Weights of a small GPT-style language model, trained from scratch on English Wikipedia.
Size: 16 layers, width 160, 10 heads of 32, MLP 640 GELU, 8.2M parameters.
Training: a variant of Adam for these matrices, 292M tokens, 8921 steps.
Each number is 500 + 25 x the weight over its row's rms, rounded and kept within 0 to 999. Layers, rows and columns count from 0. Numbers have three digits each. The size before them is the row's rms in percent of the matrix's.

# layer 4 attention output (transposed), 320x160, rms 0.0907, rows 224-244, columns 0-159
115:479515488474509498494476472495521564507537522465531522523503526497468524484456484504478487480520523482490490525518532495536475518487540485524499502518485467520524487518509530473509494550520495512517475482518511523506532491515479527511506489497507440490520497497498534503507522497512535450437514514490487476532472510475522516499495484519507520478511478449468439515464521517470498543517509490490507514525497474416472558497562510546474490475471508453530486514495521499499485498460508
143:500517493511504455496488471499474545541497443500536527521498478491497498460465510499475498508464498490488507485553483501493495491535482524526495499449487534502522479496500559485466489504518481494507554475488518492520459525495483474553482509486483502453483507527453509477524437466543549502566502505528537502491500484493502515511550487514501502515496533497468487475497491480489533534521538510486481489501504484451454451513497508496547523519497547479523476496482541479491505509491521
134:501502481516494441520499508531504493466565493512514503494517564470505480489531487472504485538465477494520479519434480500516470538479552495508471476517510493510494546460506483513488549523524499454481513538521513498496495544485489540464481489499489512503517523498519489461510502535505488474506502453526494501496519539471519502507473510500459488434458483502540506490514543493470522485485541515493515441504498484497467535514464486544503537510478520497461489507479511513492491478501538
120:465504502490501529474525549503496451480518519483475493515526461497479494513528519494510483416513484553479495509472498522477528498490489447491539521513514537510485551526510490491528504468476526464531512499519490452473558507484509498504475486500459493468525467480523525497488489535474471455471513481520522466528515520496483546508533470518475504493471501591515511510500525507470514540489494530480517526503478512543467535480501467500488508517522515500471531513492489497488488519503520
126:416493463493501459508524494479485512493547475490532498562522519494500510498495482504500492513551511532525492506515506475523485548515513406516496482481481490499487501535532507462500543511508486480551521507562497480496524520503454491501512504517496464485509523472490525534497477459535536502431476471495498474538486500478498527486516466497507522464515474494484446482500534512516515507477495523530511507499473455481483524482531509533477506509518502487526503506493504484497509501468535
127:451487528486524556498477471499515466480487513466477500505511473509521538464506484501496482453522497515465516483514510516512509511486493474504525536478502498456530517528503527508456479547508506498507513493503504476521489479512500526545492479516488523482525487503534539507479496542478514464524506541491506497502507514478553518501533510472529482520498492576457521510494509493454463515488469472474495507527491545454496524492526441521444470499523460439533484518513518498514500502476552
123:509501483492502503454503491484496523493510441476515486491503533508439536507453497518521499526500485512490490469513480532545482481486509470486514512503521493534494506509515546479508522514505488449540518507498500463480525519496547517508485466484438458513513448532507543446549478485478486460521518458516506499530491472491518537467569491536521497487491519484438483509486488502468528552478545511474520488490507510504493563489531497499486485516483495497517521508524520487474523503492492
143:519527486475529470490561480493524525489466576456489498497487506528439535513491490524494510506486502521492491543497480483539505508482478472479488496525489445535518482485494507492540533477489496511536473512489498535507558506503496546469503513531490469498480493493478511541532512465477452511429494490469477494488473518539499488500514528523512502445528471472536429526512518509476501511528486523519510514481528478502517522506527499493477515509445500500490510476502464514511528511511493
137:490481481538501497542454541512492520532552493495515500499508543512537452483517486444478483570462514511494453495480461500513486509529478501532470455458513463489544488515500455513518503525504494504479502510508481504477469514494491468457523485493538487514471510505538456542483526533514519510492502482514510547489528537465519504480468503492513504492508488519484489470512519471539528445493496515516540453501475496466520465476490525529489519497507516471528478513524447494515509488508520
130:491494500532509470532477488512523509530479457515527503509527508494580466475537493468452501485453543504476483509506466507500482500507497516503475499465515496438561474494506497514489493541496484513483545515490537484538496527524499490489507482511517544478477522515517491512440501538532526472539487500532523520490523502459516520459481492471505491480512502544479518490510500485476501476503485489488488447531469510465492484456486460543500515496498507435517476473492482501543518499489541
142:489509483529500451501563517519504501488475542539489499501478500499493454531529523527516515501497507524517515519457491481485492472495511503476498484541494511514446484458497466477519518444484487472563534506499512516539545503493483506488473524529492518481469505495448522508485476477507455543463497481473522475536505495526458501496456489527472480464483504490555485489516492566471531509494490527515449512492502462540487521508477510484536516512498513547461515468492506505514495516522493
121:492490514480499543496492480478468496496480560456468506482440478502489539479438514550518501461504478479493542484531520510507515493523485463486507540500501473491464542546498524477510474511520529521506477493502513523495485496530499475534479499485522448497518450484459499511513500505503504476451519560462480481505461466519491474506526474507541508516509533493491521525510492512511438495492486478514498551519495536479517512511528519476461483498531476487516492505517555486488493550518483
132:521534476542479495453498517484448472508488424530491502521497456474509502522492503471469509480509503484513505463504501520496497470547504501479514540523532529497453502498483507482523487494518472485518536500499487479476542518492549441504514517502482494497506518503489510477525477476514532471537537490524518476519534447494473528467550463501499519545490531506445512466479456518504515516502495516513496494506494524532449493500471538521555519526478520520487512493484537485498473515533467
128:488503545509489534490525527493494483479456483548482486500468463516514499535478514539539521479532504511514490530487542464458484455537514528487530522532510483501428515523511480487466495457489500505494498515508491499535502502470507463502525503505475498490519500526476475489524517456512468527465492507491511459520495459495457531499509496536514513508502546480500512481510495543510484464511503498504477502479468519553529527482465520477509492460502484555495542459475526500464473492557455
124:517489484540454498513533545515490467492518476518486495459519485445526434507519531505533518504503474506526510495476479495461517495493516541477491510539535527499454490500509453491505465459460511489504507496514498507482508483493509466467486491491527527548487479497508527472469521556534472508515481473490518518504526480495452484497458460519481526536496542545549545474492437528502496499487505505512464500491513488529509497487489523461513474520552518519493512496488501455482513472507468
138:498487493514481481488493490499479534532478514514515553506483462493518480504534521465472523526463495512507518501494475505482498494504484496502485481516491551503512484447467487496515507476518469488551523486465492499521488505516459508514510510527533524465443498509453523522500464479508499554546513487513554557477518457513476477519480500492482486524484508524513495474518520487495508484515488513495452521515516473532482398570511496501520512498477562506461478490478527492529522513499493
124:496490514478488441530477525496474497464493519510486520502570474448505469521536535468486517517540502500537516534509494475496484511450537470504466485523495524499518500513505493469524480506483485521537468450513470484497524484520507533434524516493525536535507511479492515514462508488509489544485507479487471478518458512541455488492471470499458540490507471522558467489520511473541515519485508522540476516482521467518481502518502521470510474526500489531485524512465458510504488478494473
113:504517465499458510488491507524511521475526462475473521474476491491485487519426529469452479527487435497486511476514532530540480517575547472479507513516501467526509529511508486456496518493511513503493505500532484461489496552527473486496489479485540462493508449494498502470517510563495489481499547528507512497505510502489525505507549463527492516461473521526482544484513554495469486548477508507531524477494475519498483506540488468504481490513510507512498510521481518478458503515499490
129:526511497497485526471518477484486549499489534480487518481424503494477501486419534504502508544479435482505556471525514512519497477524492483484498508506486486491465514486496523489491479479517498504510470495496532543491481510502473503497481518480555463505468460498461513501520487514505496540500520543475517539472495455548520452503511489510525491492511521470515513509525497504474457503500507470511471549495539524491540483539550503474495496497511518500512495497490555476489541526506447
123:486504451485530486489551494494527520476487484447504488518518517482503526521500499494495511481521505520493489509493504476530498519483526471466507521501506455535509481511496503502529517520481489482559524525523494472483560518507500527493512514546453456505506486489539569478484481529495494490484495470486512487550487504476512533458535490489521485492532495540467472518438487540419548531519467474480489485497496512510487547475532499537470460516487495474505495488538474495469508517495496
132:527496480516509484536487533515501548517504523536499511513443524502510462502504499470491489552483512470542518505479501492511479494486504553505474488482497500505466505445511491518509517499513499523466476515480513549511484501478469468462518525492545485504473508482499457494513529507507518534498519500507498507461532480509473450516448541493474507491514484419533495503524506499517486447523504472513490506517487474509518434552472526487546545471452524518473484493487516533512493487514457
# layer 4 attention value, 320x160, rms 0.0849, rows 225-244, columns 0-159
145:516502510529505478501498497509463435495516495523516515517481489475501502497504470510458565504521522514514539514507452519514469501489464489527531500477470542466503498517503532505478531466499460512503484494472502502475489501484466494488521537515502482467488491506502500496496502518531516516531535526508523498474512504482489518490520494470440494506507527475473509468506484446457543489471582530471518502484542530505493555502505528480575515519489469495482486469468529453480463496527468
129:506485486506484506496515500487525548505518489486571487464511521496505520536533504441490437521468532531483479523468500534496465482511492517528520457500505516485498541497509491502460501485504514511498517483547506494482486506530532499491484484491400488481528500483492513487522500517477499500482520475491544502497484519500466507510501519480467476430465535528502497472543516531527461517520506540504486471543471498522443491458443505488499504488516521512510481495496531517488492540495514
114:478499463514502530503487505521528497466491518486459473497529518485491510527514534483500517510424483512468480463467499500471576552518527495473477492507488561499462525500522486489520469509488473456484524512538529494476521465491526485488486512511481553505502527496502522475487487462481502501454507471513474470508503519506483559539551510499529529503492517520470520483531471477497492495503495528547455513523493487536494534476450502525470534515499491475473510526519478519511455509501505
132:504508441515505512540509495478486485479484495488498478498496502441512487512485469496473501483501472471530525492512517509470549553507488522475526495458548519483512475502545506506527519518495480532501497482475525521434507517521501462483493551475506487524489568454495498500499488490503520472508500475498507465520492514447505508540489506476497517477485507489464471466476533474456452498519489549560522491483511483501456522490519497519524496527503472470503484512489485532461464520509563
122:482509532520527517517441497511489475452500493449463493550489475477471499475495484544531516485484505526472498464510531508515559547511506516526473504509509523499525510538483484517520420507505533507487504502476495513501497505484483509506488484508482525495478517497543530509466516553509493477471481507516463523511527472493566540530553487506560500517498490495502487471507473481456526517482513495493466486544465514531506521448468517520491524478466533460514496512473521495509495491488498
120:514483510469524513507474503467492485506468461483493479454482488536491529520482549481515499481483458525490508519521442526502540522479469503569513468488505521512496514524506507529524541523512466504487492519543513521494529469482503515527501512521492491503482487507494514491561476501531516493487530448477453493491481513478476520504513514530517534514482548482482491466485478481468532495493531513559506480416546529484488539451471482464513494528496493497464487524474507498505508519498468
144:496500475483519491495511483476508524492481541494491495486485504508484535486496494504493466466493489503466486567534498484521507502485496506494494487519532480493481482502489508471543524535489455510493504485520535495485512479505515527511499467513525454528511482519449509517541488483489445500507492498482488513504483511551569453519497517427451511502487491506503475541436556464500483525537456525535498520473518467461504527537527489487449484510518495496491532498509461549544505504501528
126:497485484499487483514536499484480559509542461485540493467479483514546491509518469473481478494529513499496490490464517500503495516483502483523507480459570495522520508478519524516491503458509479504515509491498498534515478558527497500503504485483525503458464502508543452516471499520520470483509517519521463516504481511434506481465489483478504470515458478548527462492545512536519465522530484521476519486526467510515536511519502529512519497497513474471510490488537486499439474475478577
129:499500535530511486531498505505472522491502482466553494540518479476534480494522452496474499496514568526484473487474477510514492496508483526521474541477513498510514538495466519509491458469518463520499509496447536526512477549464486482446498474500481499468506499521564492493452516524529491492506488502523461565511520502474519520490517498480465488491486495527492473457514469564482510532500528509457468502530470521538509501497483490519521529497521510478524460447522492478490476505488495
147:497523461497479490492521497508505528509484562519498508482537517488492513526533492515486498516478495489506493532468473483454442478509505484446523538516473525478442503476521504482493525514481463495506516522502536485497518463464516509448488483518498506518535550474466537475538485426457491542520490463493515499520492526531499465539464518486451481483472501519489519513469508533453479506499505548523467516513515485479477482524483471484483476503523497526514527462508472504520531519515481
119:497502543495479529524476482539459445507524535506435534514472501465460485486436502561521504495463471509507497498528552484523529531498502489452525526547514465498466467528510514509513488538497505512489482515509461499496519475485495506502481515487554480495485513514506474533506494526487535469479501531484506487488491478493509519516533469528531510545502502466497503500515480460513503489503432490519522491460489512504553504493520543452449513506469501490514527532503524497504519514503486
132:506511551480477490499475503515474473523472492539481443519504503502526496550501514503490510500493507500544527474508442522492517506509489472495496520470424539477492526477482518522492564497489451459512497496522497474482496495490522471464506525505511498506498514526505510491497502487537554491498519489517504463498514500479450533502479523556510498473500536501444508457517457516516474470487503491553509527464548511466493492472467481491524514526505477500486510493449500433501532494501491
121:499534556517511520516496513466554497546452517518453478490488507519493497495455488502515496521512471499486486500488487478468479484490510486461495541518476493465436484478522483512489546526502499512499520529492516477504512483472500496450500511531562518530495555503472510481482503437454552529482506530460503471518485485463467553462448500550482502476489474477483537502520494537512497481506478505507518505479541498479486493519516457497492485499484529526517526523492512514503521490495467
124:503495490483492500496527520552469502518522489497497530476534510490530456515499514492480515530478481501550488491512490492491493468488533476479519503543472524534478509466517484483483491484481528464500509515518518501529517494461540528455495512506504542508529554458527506468481485462488521559499476433510506504529492494456436520500489509543525478515489511530496521518534439531534473483461497485487468509513500515529535446536501474529458493518513485514474498448511499477532517497499500
143:496517513490469470488495487504482520509510535508519546548504513483527500487536497489502584506515523484498480490459481489503432448506497483484497515503456533483495489489510500488487485451475462516508489496523480471458471498500463489511526467502483505519518509517508502505542488473517459534532508521511514534493529504498497411518494502460469488511504529518503513493491506470492493486480563560515461521518506468514514504526529543497527528540502508499482508461467512437493475495511502
122:495500467469496508522513506515524465521523508547518530486545499461508471531518520482480493525540497458562515489496519486503479485540540481466518539487488518521510475506511472465500467499494544495512474487503517476460526523528527513486510500466493525538541487490462482471523487477525491474522485507520481468500492502504450480526498515442551504493505513524494474544496529518536474489516509491528466506487504516491454453533549492515480506534513497501462508441488459558530498484483513
109:482486555490500525500480493509475505463490479490509521478518499490470496529481513497501544501461471513460523499489505524488508529501526485477515477506482477481467525526526512476475491467482516527489498502554483524492470497537481480472464535504518483473525544492513470493557495526466499476502538536514435484502506519454446522526507521539532494461467534528477492439568491465528487481500450513528487483472525509517497547488532560507503508491496489499479515511495532510526514511496508
124:500475545457497494471483468518446497506525524491483542517474488507463492509460521533531549490434471494509507529537526477497479479485493494503511496576495461494504458507504515484490510509488502518496466505516485500489522503452473523496498488514551447502512506488485485511570492533489514511545514560472527523485488494497521463488485495509517492537502530497537509485515493435520522470482485526513496491472512510511534509539547557457481517511499494497494515486475537480507514510504487
122:509515499484508539492486502452487518457451477460484489471503500499505533504499471547488483457502495493499503485532465497468533551491522523482465493481512508537511533507524507488506515540486488523481504488470542492481497513511512535517508507526497477547494521479512541513506486514502492494495502422481462500531496523478563536513516546486499487488495552517477478488456484508468493490506529486549445510471490494476516509470474451522441474521506458481502493498510477516532553519497530
123:503483555472466474495527493484510548539543515521544509474520513502524473497499519476492472495509516479526496524483522491486427427504491533493514494501483469490519481470510518496485508481483500487515492493492472476496452530522486478519518454497494463493520482517463468498505524515456510496532512555478581516504485515507490444464461500522472488481511483505549518519475513505522468491530487510466519508512497485468499499545498509478494497516515523535533542478556529486468478497513508